From a checkpoint of a small transformer trained on Wikipedia.
Size: 8 layers, width 256, 2 heads of 128, MLP 512 SwiGLU, 8.79M parameters.
Training: a variant of Adam for these matrices, 251M tokens, 7657 steps.
Each number is 500 + 25 x the weight over its row's rms, rounded and kept within 0 to 999. Layers, rows and columns count from 0. Numbers have three digits each. The size before them is the row's rms in percent of the matrix's.

# layer 3 MLP up, 512x256, rms 0.0491, rows 52-88, columns 128-255
099:587535467471506490470486591456451492515504511502522484484501456576505468522519525510479511514500510477491500502489542468502496532514479475514514517470508533500485533531514504484464483514486499497480501517518439553482512523504546507481485528471519504505501528453518505514551515480494507520533545504493517517484498515490482496483507518497559481460488514458511499537520507482509533543517
095:496503524457524522551520483486497504506498502510485488493515492500535474506524471512480482495504524508498507510533537488481473483521528495471465502466467520476471426477516511489509527504463524484517469534470562467475476567483527518488507568521466567502480510455483494531509508473505478485477532484508525543511458513501523485518472503520510520530521486536498518518530496503484510507473
101:440499536582493502513506524518501476492500513489476509534506523506487516485496485512506522509481468502492475487525450500499564522537558497517475519529449504518446489467473470501516521474499511544512528523518469487511517492457457504537516495489489506486531516551509491486463469518475508496457490486456451499470487478525509494492494512465477491495504515492494492483525487489505514496465
095:538513459489562476485473527489491485519493507472544484468488462493502509510488527464491499500456461458485512481445489501524483540499458519502498495538519463508479525506519507550484483471479523490462522543506516532517473518497475536494501491529484490477447549559480528498499514502484496503492482489519458503497487527503490491536503570471511493545539532489497492484481535468495528563496
093:493530495507518517511486535471521527438502546549485501510500531469488517490481454505448519517483492522486518469537502518504516477503488501495518539454467525521547469509498506520476503484469463504498485473483508491489495519488460504507457515552497478443457521483490508504467486495515516550459506521517492535496506490518494531515498479496509451548478487512522531502501477527515554475500
097:527546513502531544458505505523495489510510490507497531504532478499513511492487517495523458518517512483504495470509498512476519537507466504511504468491494521523552454495463530535556502504499471508500508466499519500519518480425522538467487486460475481457481455484484514486490478487488441478509502544528530483521491523485491499460519521555504538467550481527480506499534539491487487490488
107:563490511457523495490494461448492508500516488519491518533486461504485490537464515510487538537456475526479518510508498477525518513514527481505445490536492477499520516508515551521506527499514479503456512502511498471482487519521461474527451555486480483472471535454522477521519475510527460490475525482473488489506480526536467498476486493496467506514467520480524496515479458482474483514507
097:536480510505475546498518487530468504496510511516504466472501491486531518553507485467473464536507523499507498479513477523523507488436471504500518496505486465491487452485557511462518487481454531510497508497499457505502518541450497494541481529516517477488553528493467483482546494446463468519489451527564476513523496502465534519544507467502525485517496519450475514524510471516465498532532
095:486442522503509515468523526516482491475452546534449486480475495519505475490493480521475510522490547485538539514462504518534489515496521509494484486523528480503500503534503430490553506527520506531543496511513488462497489492519536535530517518508500514516508534494479471517493527461525514534518491490527495526518493462506499509517527508484485523489481530477470445485500520539498541494476
099:515521489498454469521530517498531523468496463471504482499497469469468483514495490536543532511482507525471520495518483512493543532511463502522480500457539517499509515427513473509525490459498474493496511480519505511497517513487470525473493450474477470523513514487500518504486490502487495518495479493504529492464514507549498506486511491472527515474441492530470492416486511472548488502462
103:535514514481474505503499512540519526528539508495481511513501460522489468460543496477498503518530534444526492503474581495512522511489474494493483483439507489545473497525508500516513488472494514523488516488492519515519496497532533529484510493505524459540441436482536522552477498517475467551459493507498505538483503525482523510496495480493530493527495531482466469505498502491467449485506
103:499519511498509505551499475528435567509483507485502482499519547492515521513498488525477532523491556517497527530507536480532540530527545508496513493511484531491529547497507521467513494578495511514508469424539488495510510495470487472480490512477482514493465503492492491524504497497527522512440488499504508510522484500456538523532491493474489526507483510530517526501492520466555480514477
099:460507487517536493542555481449513471488500511517536495470519518498528536482514547488498531500452526516504468485496487493489524471506464470474510505493474524492472481477528515432475480509552439497460473512497523509527469488524495490493482502478543504481474513480449501491495500545528513491473488512501508493502524470507478541474514541527481456498478448502484475488528530481483470512492
097:517502504510499497489529513505501451508501491511469512464527496491513460489477493491502502499514468494531505478490496523478464553492498531474530505495472480516482545526480454486494466508528494484515485523476471536518497491451480488506520479441524493505501477432521500545505487453479515514492529423481493526489523547486496487560504427499513519489496491462515518500502489511517503479514
109:492505487496459498529474527483519511539524496521528529506523496528488483494552473502537480517513478474496461506494524469451514449487537551513544498431547511553486493457511489462472514528521513492490443513485502515474510538546503496537477514537511512534485511492510541484508490448522482514513492523513516526502518501476537512485483465477560492535502498486511505482465454493488497511527
099:496507436471501473544519514527489515483507539532556460473496545493516475489541505497475498532494496456506469544485491499532537485494542514475492501488511514461527482485522534477490477524499509512485532473499510548484478492461543561516477497482464485503518490507507465515471455508493461497511506515502494495485497556524492490503525463475482479502543448472484466492509524502492510555493
099:516495466526510512558507478470469482542514534482481531520524538515484491511478483497505514509571489506505464450503501505529510451541500530524502545479505499514542532511471475504484470524506471467471470497466519516485490490480505436486530493473489460489513473494506551479479482466521469508497506515475517527504535467481517523461498473474490498482510482548499497486490556537499479482489
097:490507480504468489496464543488483454498489482484462546540497467494447479513474500512457528470500483524523502481517509457584526481504532460532468493504520519510528490486474473527479513481495478502482507521529492447523503497461508482511510492533496522505530495494518533480502465525464468515470479498528532525505520470486502488503503558530519494474461472533512465494493540471487498505506
103:468479487479481472485492471466466553517511511473493488507509478551511474529536474459500458493507437523533503491512476487496516492493539517523504482487515490506473568465510494508480492500520531530505490465529523517530468509495498489510529474503484506482529518499487495470528466481494496442524493508477507514489510478506450519462509517508456492507487515518516511546470509471505520514514
097:563498468494548480503498479479529516476493498554495461543442491502478541546503535488503500495476460516477538507480463546470550519493481501523519512483521542476497552506528518429486487482503497466506503500484528502512508541522458529477539517512521488478468529453505467479495488526503496474508484533513470499522525484473541506520533478479448530505486479489499505530532514563532522501511
102:504481462518503490496491462465488493478534532536497473523458503488510494529518538538528470503515519473494504440504504462514483509484525517511521529503499513543545508525522469480448512507501475506475470501517504511533477535472518533455480499521480511454469514493486461523499463485522513453478456480498526515530518504499510490555504527479455489497509472491469519481485498479480547538469
102:482504516556559536472568533502478502544527477523522489476497505550525497483513518477512474498495524460532478503494505464534487496516485527473466490501528506481509472483535549506518532498508485471452516516518502513478510487491522531526476471555489498550484499534491490506526515448499490487490512466499452506485449462494509508482476486520486538529510537487492495504516493494418569509498
093:448470529449510476543477484544520514485493476533507472526468476473460504490482501536506520474511494500540477517564520479501485520453498487494542450514449540497524477473530495501483538520512488484511508487505494529454506503483503525511457504483476496498487540485510488493501502496502512490512485520473475436488480517467463493514507501529486461538491493520536478498469519475544483495446
103:501497509480493527494498481537483484479505491503514521448518518484521522471493500500478536467522454532508531456506499470522483456487476476460472499490459456519485524504499474442517503523514509505526504503521526482510484519467496477482466511498512495494456504536467482541500489489497551503464510455484468506485506517500481508457484447500510523534508497554524482490445519490533473500525
107:509547464504553472478534498506470493556483529539482497493510485482493470478479489485478489472512464519490544521519482527507517489532480522484503520481518476503467523547513460458529502499505494524519453510558504481487501525495472514532507538499498491448532465528520547456464489523487491483497510462511471534488486528517554516504461517498493520505505483489517448516535505515509527458486
107:513495529454496553544488485456498499509500527540485483490507483528518458527480489511494485539458494443523504512504490515489478544493496506499488518458520455494554492500506497468545533484484510513491506510518504563518524486534501530482526515510512496522498475467521480503549481517479509490498507526486510461504510520504509461454491502514504511494498495488495503463519545532515524524509
103:479496505454496461506524479534492477522511479497475501504516483493507506534505540493488475488512507476480514542508547482501505479464487469513478441481501549481493527483516476536496517488540501466493516529484498508500490481509561472516482523498521559531511533467490547460507532496504516493466522474508512498480468500492514512513550513500512538507495468537496489495466487532549459530479
101:513568508524465493505500480534512492524544486515503508505505455517465527529471470463506527520524533553475507422503508544455487532518513492533531484523497514543507470478488526498491468487463484493461515507528505517532484494499501505498495507494489473509519508483490496514498451477503450489511501471466499518526507520485538518485501539491520470523515502492498525489490540509560478517518
098:489501453539523532474518465501518438533503498507504469481494498482510499466468546509495499482487480459507512419546508507527519513505461488535502498533464542529544471511454499510472518475493458480523474528492494486540524501465481482489493475469476454490548480510490478528519489517534492525538534499582484479494494491503473496527489457536503448526499536519469515499496501470496475452513
102:521481490508478495449475495509504497454503515498517490469521488485501499480485515536487490480474481514424485475518515492511521524510482498471503534445538457535513509503498523493491501468459540495521492443473521470490509500474501524486454439521494472475476464520485524524446449493488475534501481461470478456539476539476497515511473487492474493492473496559552522515459463508477504514510
095:512495519508544503485484515501501520526531528449514527502506499513476488526496448540493547473476523527484483462490463459566508457494498499491456469519499526500493475509480516489478462492500488511473529520469505530523504477475473462523524459516515502531511504547508523502464504503511538481473513499543446524523497501574504514484497523483505523487486474462521502461478531511488489506481
092:442447519504527491515476485488511510489491482506504517515464484512479504445514477454492504477522508509507482453488499504477492526532577523512493505484459488517508493516456484481496473500525458486506499503512493493491489514438505467486498479517520502516519535454485493501498485520524487520500499470521474471501548475507509500529483528495484492510525475504497487533470475520478493471483
095:469525482519502466476505481504454520488523478478492471496491491502469538470473536479497556469448553518531449493494486512493464439518457523521519498514492491472507498496460492464499522553510491520507502503490564531519496487487507496501502508476498504477503475490495480474541487467508504485530518497509469482503504502506522472485487544499510550523468527486535499496515473452528492469509
099:465502494466489465504490507509500537480506475482477493530457514503488507468532510474501468489537553530458502513519493501490475553534528485488485465480487492473513528512496492490492500487490484476464497516471515538511454486471500523517523484485532483482463495506461476516469500521550506524477520494526503495478503499511536518519530503509469477492479508541490519482496502486492464546525
099:488516483546533490472510515500536525455525459485542523496512521512509486538492462487464498557464520455532506466482425512509514498540485537523481494502569524495446488491494500455495477462528488489492530493530531491489495490465542489493531494492489508464530497510506525476523511508488542486482558512475521541517511496469481488468503530508501471508529485499450464522476476490527489526508
099:501518507515512470506461515500525529527532493521486485485448477495514535465533459497477494524524518495526482491502495531506499475546536510485535496497512500517526499510481526479481508456542500527496496537491484485509493499495531546509541488524543522506516502521495507486530455495524555531488486494495523501464540501478491512546519471512525519541499481465524524533500475499537469502534
099:548496476523490477509480524497459510467531501461499483499524528480530482481508500481516496561494500547539518524459472458505544513566501508534514492485492543467491509498464524503499478438502522466473558500512471502522487472483502517507516486501480467531491495500519502524440497490504489523541542491492465502492443494487491453509498491495490489505512503540524548476538491496527500516500
# layer 3 MLP down (transposed), 512x256, rms 0.0469, rows 52-87, columns 128-255
102:522506504511529489515478453477526480514480496494492498521476522490484509472496501481506513542444466469521516513525490507499512514491527521470485460532529492432499493491548516550509540484488526510513428535501520446492502530493479477526543516499467495535481523488488510478468481518518508494447498506518506445509477466497536475502532499455458515517520495495497464458535503486438530503555
097:519486448516475474504477499519462460454479458531503506511490506513481551512488529466528524498469513520499489481500483521535534538474534557515551483529492481516502557519504512471489482499507483526499526500540463537515517443500467464499501447493522459492536470546482509505471465508453528509527482522453501475521532491487492527482535536495472501489505488487521523525515478538492527498496
102:544483464488528468482497473503481457492489515494510529453515551467464529470523505509493516519472495524465481530504477498483492458478503467482472478506468464503470463532477497518480506513441503510492524536551478498499571494459493488499518472504535494520516450486499473455512464515475538507505531466501514505482486527470506511499506501495527513460464482496509512521493472464450491492543
098:498500521497468499487463501437460469435539528494536482468491481473531532511488490469525510496526513509530465562484518502485516502496503469512541493532506523549530544533500498518520516499515447501496532536520508493484506515483496522482495499502497512540506495487521465498521552456491483467492489493517481505515494486509571476447479499517515463502481510495503464451494483541535505509524
098:508516493511511484527476464518506491476504520504501478522508493531488525493510502488526502445498542526498522516496514510463522519523493468523496459521506474551483505536533522416500426516514493498524435506506473490456484487481506492471575463486511524506533463507500471476508518508512552500516479494467517461501530516473485485499462536535530554467490499533493509455511500498504490546498
098:532538508532487538478507488546506483521519459479495521541519473489526495479501515488502454485511511468493485482475466532511498578495468521457519582477521491540508469506515498482516520503510509522510525474500496517524546484488472510526507490499506509473460483490528560492492472485478494526502483506517512494490507545490501492515452512534496509482505491563483515438509495517476509489473
105:475478504512487498488504511483470483549452509475480498519493527504487510520471535445476501530486479494465471546515500486536528504522533490493467548481438511484545535493513555551479523515516484518514493488480524443537485494465466520537534521509482440479473519477463490461494523518496494518434503520459468471510491474508485491445423489488503488495481549468474496479447497505491456492474
095:517515469521484468442490480528470509507489514499480510469551548472481507478493496503519520469517468487530507496507532512511507488538520528442499512518496558491552518503501517504502511550538501498475476507503528452520462465527515476495504467484505500486488473577480513508535502506550519475533492507455517453522499505466486499453581515495487514493552478525551511546515518495455503496477
102:498515493479466524502477500507483496495467537461504476550498478493532513486480517505465490479488468528537447504490488505512524477458504508448492513534477530494470503476486507505508484494491501463493457514496558538520475461563475469489498474516498480493499496516514529500496542511451504531492485474537505523500464494498494478512619539471535519505469507507468492511461484510478541488495
102:483492473532507512510508479515510492507506540496486490510540491508520484491517497550564529495515512452550517490500516519513492498491484501526491514512505554452501490501479518510513514470447453493509516499495506508519521498499501444473530500499536521490502484457511511458501508483526481468518512477491491533511464501511524501505504499509514535481442450469516516492554527499538511548486
107:508504474509497490500539518464507508501525475495483501497495497507510523475522483471526504499481518513480504475522533492479527556506472507551490524516481505556529521498535513535515461458455498475509476480461478465541500458486519532443525495521501510547470485467514530531479485499472511468518513486488522499502501477475525471523404492496504518474466514511513553517475500505483524482490
101:507517500465522502482564479534522510488498497497495461505504476545544525457476540514460526518491532482480445514522520512523495530491471488528492525475491500494541500530506520512507487521580490508512512480482467448509501506507527476519508494522511438503486520496483479495432512492508481504514513528453510509478465530507517487521479517492477466524511506545502503531511484544500464482480
100:507481523472471517434473515529494485499514483517488503499502519469542472492472481517507521541470472482493491527516504525479488495480504536511516585535498483501493499508483472464502526540472492474519527499518483532492479492529533504472524416500510490509507520523542558492521563510452508520503509507481488503494517518496527472462448504511522488502555543522495495483468491495487506460521
099:492478520483488506491511477528570400509501482485536501532474528501501541522483500468525514476500469545453512510486463462488491481484533518487483464527560471581483517528505489506471484483460502505537478490491514572477528513490498539480490481461489495499499510501520503505476459477501558479472528528475534507526513505510501497507443461491515493467465515458511544488512492497507457493527
098:518541507477489542492510504528469508474515489535557474511521476517499498462498471492509473517505501497514467514496525520476504457517508512479505509503480523499526534467488522528505527527467495501513447504485464501508506503499502500526452440503440490493484492443526477483520533513486512522486465510509484506469507516465495494499436470513501526505482454481537474464463521478458541490541
102:465515495479467487479503492484541539466480459536527480476508514497498468508476496492497501500518549516505486484484463518519495502505553471519475516479502516464485495463495555463517471480524512473527467500524500501463497521515520560497502506537530510511552552498509489518488549555502523476497495530515526507515471527485492533531494470522531502526530501502458477490477562482488518506488
095:520472508496515501494515464519472532513528534486466464490494511517503516522532502486493477519494485476451536517497544508479485531490521495498472477441435543473510499550496490488521504503492465531505475437552495475496490512486446483514471533519448494480520480493485485469522480478519465473478507493471520486493516469494506491494498482531482491510472500486493467472473481504545467495540
099:476498495503525487513478517524498469468514506491500530472552501488511472466504485495490489483528516476474538488485534520482500455435466492483487511516484492531532496452487488521520453487483494539474498490537469512449502500502445517475478452514473511515501523488534523509516495506559481524542512498499464471507516481488511481425558511501479508482480497522504465513536510504544506460517
100:528484516485544477534509542516476458486499476512512500475532474491497487518494481529547492493498537521471491482551522520505476466480546523473490515486507531535521491483462509503480537471503509501513484525480481484514521530496542488411514516562485512484482500453492473552465517493505480501499533435458496497508502535505512519532479493506497511507469519550510515462486525538499507515453
098:499495484478467477522479477519513519532487486527502465507481498503511486524506482506467458490461497480480483474508492558490497451486555492488503474524510522506479501418443488524524507468524515472486497513529495456483479473488518453524506440524523497520498516490496441512523527522501504497445509507461501484511499512506483497493533495521550496500498464497499482500499499487508517527502
099:510542533522469527485511472498490489495467514497491491573492476460501516501514539466512501468452484505496524520521499489499511519475490506512519491521487464508482513503484571515481532511510477534501544506471484544465481496485491479538526513482479515443507538499519520492476502542538520509469497484540522504481533497488517474513476450456497468517470509453488517465464471486475493523516
101:468505531503459505507509536514490513509504488482498519512481488458525467511498474479506477486526516528527502474468511544477525515525494539529479471482487487506554495503527478532506498505483453530512473521518500485523512484511557540584524500547438478526470491528513521536503502493504457501466505530493481464542484517513482521539540497517488515434485459495511456507515480517541480504528
095:454479524522509540531508536470499471469526486497480493471533496519510492475505530473476513467529501504501484553456463462521530463509505491511456461530469492494486494478482492447502510505467474519524522488477522499539515494477486536494465454487514517515476488513486508548505527439509496550503499497494483513473520465528547499471518497495540537484482507466516506513500501504509487472528
103:523551480505505517520514489531485464460495532518478465556507500542505533487519532509514516506519507452515540519440525496510469493500494480510486528505458500540514510467490503523482518477495530479479484483525502486513519525481534505482530525467527489538467441498490500513506521481504498505456511477509504493479533506527479510503466511528482472499505516485528470524481453470516513503491
107:464476494529470473474492501543474456514480482487489466442511491490491483482463525492490492472467475518491489477480500509516501508522482521494525469524536498503512489495532481486462481525451515528478526543525514486507481441506462472490541481484495543439497480493513533549522508483506515509507483510523517536504476463495544526509519471501521511469460495503526515531524462512474543470487
110:475511490470525505514524482520469488492486472531477481505490474502532481510516527513487538458490480503471500494522489509495474488471471480430502502494548490469521490451459446488493515494489529505499498520513498496463478503490528482524466511462524516493482502487504484463486494559512503488494571477475501526488502466517481509521484504499522535538504531433522500543536532515474532500479
103:449500537536501516510479514464508514480522487475514462476463483469491465509506527434512542492533476506511500486515499530471505523458508509478498498512489490485504480513519507477479525506537553505513498482504451498473453531516496487467488508492512546516511517465521479443546456485503509509514507480480531508515484522509470517514434508505480491493469470494489474487510500474547482491514
103:493468438452511462529492520494489497504501512481512478501522511499535467464484489525460463509502466525524477528481517492510495514455487502476532539474533506461528487524462513480511490502529560521504508508485494522504536456506482514506519486464482470494490545481503537515506532547485482493530493542517484511498521501486473526508552502515526454453485463516546527485467501518470495514542
102:513522543548471508491494505521495451474495518498498492466523522517526474531550489449510519518507508510488498512490462494451470487529493470468503477487529511468509513504531459502551484521485492531492508496493485504524502459499529504477523499487497508517505474544509525471492550544553500525506496500495488536527481513532494474532585487470477501450521476504515481532577506525546490521489
099:474486528489484428512486495490510517540506514503511507438471498494467478458518480497540527527499541498500498517491519556475554529528465485499481517524461498483522503517501530479546450501473569495467495461477455504485503526536489504523506473426505482458479494548465516549470495504513523483516503511519481531477503549511508466494566501489496537492481453509516487513484500519500509515482
097:516506475485499498511534499496501525469516526496494499517507471481460499479489459507504509493509480420500539524495542495499500490493500490511489517493481488465448503466523487514478457499460497479497501531483556499498530521509491481494504511482472467490520494485512463491516479479479500489488483445543509468477547481444500486497576497475509518503477508466485490500490502471539548501458
086:491469508507468473498523532490531503507534489502491441509487465567480465501525528532467535465529498452506496539489500490479469493485445456518508480487527515492479517502516451462486505508484558471531469517486508519500531475543528528463508518463505473503496484548537488493532505481533524482535528525469497523511491466500527535446574495516474509476492505462530496497545520443542483496507
096:503496524453531465519476550451504506525496546481501508501509507452505489502530527521513486536475524515535510502521481462483508531516515476508494462463497513510512492499465527511555475508491499450502563531484515486433527453498479474490516522489450494502488513447540509499527468509511489509511479514500487454533482478517497477510549464491512495486534482503489498486501514509456525513519
096:512481472543508447474483482532474501453519512519531516504515499508469525538448497536538465486509529485500553487454473467492520475483524538521496502465512523517483537477466558532508529566475483499537493501507481524494555483541541497499544494545507493503483508485519497488513522507445496522474486474533503517482440488503492488491445482497502548491499537488498501499489508492531490507506
099:518476495491476494470498515455498521494466502525520480500520513494504469493509471508523462550471479537470477464496524473506495542538466516513486506534506523513515534484526499458515499484467515489489521470508501481502497483499479486475515497504501516483511489480497475524487474520483518483506502483506477492519508505497510564495622507496526451473504518500505493465466486499507490486508
094:535497516517447478481499502475495532528495501477549484493507534456515509510554443509557482499491512531478488472494554528538505510502513492528497438496521500470479513481490492508493485479501537507484481494496539548511516474478485539516470483517522526533514508490472493476466457548554521504471514496494491534479487493480468525507481562519505500545508540504488487485509484508509499486537
# layer 3 MLP gate, 512x256, rms 0.0515, rows 53-88, columns 128-255
105:487478498536492504491476460510498540473577508514494546482503504527522525502544521542473494520497454498463497538471520502486466436516534509478486509522522494528495486478495532484488534483519496513491486473488507470519504512502536473506494520509494568518529469503508513481524489439495510518483516472467548511520482488477551494546490487485517470497519464500507551504447464473496488519531
099:524523492503465543522482491517505537497463492491505484497484473494472520517468522534473504459536485469461533504489448488508480460511460501524488490477527459523527492522500466515452510529470474514491517452437468485477516473477471479505473488525472454469526530526494495494536508528499529465514480512521429490494514495536501437509531498529501476485479516495457499473484480486532463509479
096:506531495520503521502463518498488497500497539485466518549518538457503537487498470482531538496493495522511494505506469497532494475475503538520515519533474548508533545474459457536506572542501450469502463482480533510468572547493512503534510502485565497500535477489501510485517520516517501522496494511527489494526520500526546465482501507500459487528528463445539508512514463499482489468477
098:523462511524498507468518487528491508549504521480496496485479515503481499478504491461537489462480497479485456457482503530515513483528505470506495487526510528517491473519482493506474469510580515512497474475532504507526472479484465500499478454548525558521500451461475525491536458500522520544521535487503479451493508481493519521519511542441496461484472484551530522518494481497548498487460
095:452524505516573406533499516507539507466436480511487486483483466465515506496520521488471489497491492529530493539499517531492528504504532483546513454524472494456482508544529478452489482487483498496492491499463511512471494517491507505534530516458550453496512484506501477501507529508506500500485506493540474479475490465507475480448523471499527461504482514451485510503508491502536478528496
105:526510507486511549472499484515487499450503513568481531489540517469474530500552472486493505482489492514470539516498491514441498436486497517505532513468480511500460474503506514502460511521513508539504473520481480505529525489515483449491488515560502480502511481503504487475486501516488495505501515534464509462522474495516522443534539514477504497519484472548484486521521436512468517457520
098:525498472543522510503489477501440490509495506499517509490521500497523506487478554517493524531518492473492486520494528533470502487497508517531490494519515531526517513466491492515527498492497481525488504495506480504535492470538497520459532479469494521509489460530482492465499514485502545496525500493489546482527498509511513505486532538458544513461501512480537501491536521499511477479490
097:525529498485491509536467506524511486505511501487482532540524493525466487538478526543487484483504504519512483530474519504510475426498470477566532524494480518475514527456509518433534515499537496528524487506478471527465515476557497521504491455540513510462516520524564557482496482544473515542486532484489524514511494490502456466524519515502505512496458539483492499538495535504504532488545
095:474470464485505477500496583534536518495454520505501501463483537501497540511506486526469474493494507566543493479521467515461480484464476497500504510501504525494516491495531490530506527506488471530459477454477476503507503499510499513511506489538489492534500529483505513543496491509521473508512483492511459477460524512537517497498527508473509459474475560489474494495471437503490574510466
105:497464546447509466545508488548475477504490521451526520511514483522513519485511481502471492434492472505498517540515484469499480478492481486480527475491477460509465549472514484512517537534491516506466523489459517526462472524506550482544501507502534479498522507457515503455525494534501511508537527525449490498479503516511498493473507487500505526534534500503489493500478497478516586527504
098:508518523497554515521461475512494483471472507492472540514495503501453473548540485467509493483471440505505469523493481486511496428507522520489518502500497503494507491486471467486486523539465501526482504477512531504506525466514446482507444506514467559491520513491486544522544494487493532510475504518521514539537497515493496517549521511516499535498484491487527514513474477508484520529500
092:488506487516511502473500504528531542471532517468456538515465508513487559506488420491527553520519518506541504459524495500491474515532493493515452503467459503545485524482494491506525476508495502487517527489531477491507502503512528534447473517508498504464481468487458447479480456496483485512503475518465494506490504518520481532515496499465487505541559470477464542517532461518516463492517
101:513496469473473499509498504515504505479512451457531474510538498456455537537517517500508463485485482531517517524525493513495504496498479486512503451513477482473458475523518503495486474478519508495487523534490542507512511477497499489522513508537462479526511519507517539552492501476521509486520475552479485488501528513508472512484493492533486476537473496470497548501516495530480503538481
110:498487494487475532480445544498489499509480508519499515473540482479478501557512500515532509461538482482485489533500502544477494478491471466510486492510504496502488489495522500491505490527546476474492460526509444536490508487514506485520496495515506485525514518543503519468537474467568494517487452510520544506506506474488491488456518479539548485475506517517536482464476488498530445536499
106:507527521500519551531502520495472475516478532515519495522529525492507545499547557512502544547518516489491503486476459509499511473535518476502515490465513474497502474506490478474461508486474490514525495568504469540515506514502496516517486477518470502488496520477465471463530515519525504522542418529525494497502466504506547505500548518492479510493479499484502549521504524475461499483508
098:448504554489522522498465473534530516474466485485492491518488522496446451491524493524532462511514475514475501491479523456511510466474552475526527475574506508519497514458415488488504521506503508458466499529496459504481510487479556513464495518505499534490490500518506505484500519556485489518524498487525485480518509484505465527499529500476493464497531504500525509485508497508465544504496
098:507528492533503488495506518499481501466524507486507507497515471435523520493490532448531527498487478511514475453512442511504481517524466487469530468525501480501469506450502518476499552517472475486457472486514528547516492483480550451492481507550466509492439491491451519535522512492532475456501480516490505470516508489500505482475524507492451488512572520474519514511507449458515484511516
105:445493491516447531528500444509509495539493527493498523493494453549455539531476533460474551521471466498512490550449516484472491496499470492523516469509488494523501473526525536456529508503494497480484494475536504539461478508526493534519506491500490541496509481504475514468497487475535551516514475499517505477501511459479486507466506544493479508496493503492496495491510493512497505535488
099:544456509451458504474485464500520506501492513498525466521470501501484477514491497512485513480451498530514492474528500506468455484465504447469492483515481499489446511470487499493493522503506524474472490492463523516507504537478544495542481497503483480480508514456522486517523511495479513518478482536515513485535514529487469480467530485517543452513514510496492481474488469481476503561503
100:504468484505513516546454514521513495477531497500482503464489474534485479518470484493541497500526493497460498454509469486497498494482532506524498515506478533474470510455514469516482473492525504481503481502488513496550528515501527527473505471513493490527454485463525484484546513517507468408533486472454467502531510468526505556487511561534519497489550518448524515484526495467540489532503
102:461503526518510540489513552539496501474452473531461506493515520458531544493490527466490500491504533483507478509499515491488492474551501451480496463508524440470495499472504497455520537516557493502460479550526487501488503543498494512514508506541533543527475491533499477505509506506531484543498436519509523468538466455503531499480528531529507467487511514482516503520502510529458502502494
097:467466485522485552473500528537509526513500502469504489529532485515514470476528518455518539458490545540490507518453498479523460509502497552493513506493487490480471531535523506507541496497485496524493518493514484502521496495530506530513507465530564533469591472477514504511499545458511522464497494493527508516511522476559525505509554490479488519442488471457457498499551485551487531525508
105:501506477497478518489455522473491572525504540468492509515496529483494479510497479487505496536488526496477480518486514484474521480506474513499496496552498532509446498483521534501482500476538468495475497496457461544507497466520522498491474482507501548508506509500496540467502513461541504478528490505537510455496518430478474510506490482504481510498479492520499468458507486511504474492479
098:456535497439550520489525520492512517529501514527493519520462468504516526509555485471510499507543489543549493522486533533445483497488484507493454510524444504490484506518524528456489506500556509490484468482527469545490490513536505520562484532485539512491483458486537480466443509496496496499472508467531466497491488492542492500526510493507500464502479502463488500500523484569507515490505
103:504462499473473514497494509495508519486482492503523501493504460456538525525493504520504432487544488505493493497517504496523471483487499505508494466478529469545498518501564496479508465489526521481456481511531516546466498468502507490480474510493561514526429495476478503466538541458519515469505438509538507458497556525498519494468514477477487470476499497524484531484491445500511468538516
106:522486539520512523497479496490497482483481493508518475498428484464505520529531531441520541521537485497549460466499486509456478468514474505509524510506499506479524524504561524491505508497496472520499471486523451528470480509511535515454510535492500504526517487479518486511516510508477499518507506494524559504501551515527503498493482500537470467501521497428505500484483489514486527471544
099:537493506495553522483477498527486508479529474512468510483527471439550523503510507467481484489455505486529499519480488501495488474517506500476495510489490485509495454525493516537515479513535496495518518508501510508484460524466508556504518503484508534479463483475492499494510505456503451511496496479525492470507490512445528472497485526455470456520538505458509499468537449497481455537532
097:477491505503509518484476471491536516461477482516529504525533518484491526551467434510478473486485495500518494525531513511481496451482491517471484492466505498549525483465505497524461460504521493522504468490517472492473513538484481531460505493536485508493475477563466480503503495526502476513527469486497481476519499505501531475482488517466524492526504461493532510555501439522501486465503
098:487512511500506534508489506508509456496498515531490489533490514506472510520488517477461526523519478429508486493500505501538488486517546478511496476507515466477471507479492480493514502490564464502493504535504488502536487496452541476475480507507537518497531500491526501489511486509522534490510512480516492455533489473499515505509515471486501508487529501467452523486475492454533452527496
099:520503509481556518478498518530492492527496488506497523470470466496531481491493484515504554506498529500510477494486478491491511462530513502524461489518537459488511477516493473471548500483521487492458504500482454555506469480488517483475482472510584519516507502573542502516495545471536491490567519514515497481498506452543551528486497518513541499468482489480477533493506516517559460519520
102:518531466526502485493485514477477488512507503514512478487516489503499480506503492520497525463524484499542496527493512511483459524504447462476530458525492524482475470477564456484491472470507533514559444522469499548497500483527479506486475500477513524524528490520527505459557505527494450489479523501473477510473463503479495513440527510510514492488525477486486563492521537477510521487518
094:434491457483508499516484469515490497507520505509469507497476510505501526441492510477533505490534534510468502490479474497472460499542507558487538536541506519491489492487511523454423496475503487476524500487502479469476469486516492477481519538497494512508538499494525514543506478442480495458513553474501528516497525462483539482532502529486563567526492529492497494532490492505500513515549
100:523483494521481509528532476456515504532512472524478520505525465508507524523493533493504495482530481511505461523452501493531521497502488469505490473508531505472562462537468497522473479505534486463538465508522490533497481497485544503465489536523524524521506507541501504504493567523540552490469460495521494485459514488504522482525555515503475499459534482509476508494477513467497448543465
107:469506500496534507540523486518508500496499551488447535549495525481529530491479538433506524505513512542502506492517457516493492479489514509475532501487440487530518497465539489477495478492509492533454505518475475501480492534502522497478511499504492497491484518490492513452471495479550501479497469446486481456504506487471472436494492509505480541493553497523513520521515487520504445482567
101:485516491495494476487514494490511522509535467487498524510425495463520569510501485479473465504480519502502531512544485516508511516468475492504516467523482487461492500517520486463470481475502490475513461513453495519492506459490478563487525529550529552548531490522492463501525525466511493518524482492473533450490523447533505494508530521527494472506492501494479506500504526541487474486500
095:518504506518541486500537461484491511551515558512519509523487497467507481497526548537511543510517464488527520517498478494540549484477536504435485489470495522517504506530516483522479480457517479514533464473455470471506486475500492549484522514489523479509484522551527495462521511501501500518564504446489453486526478454512492477481513510481490486455510472541553532474494534505541470519535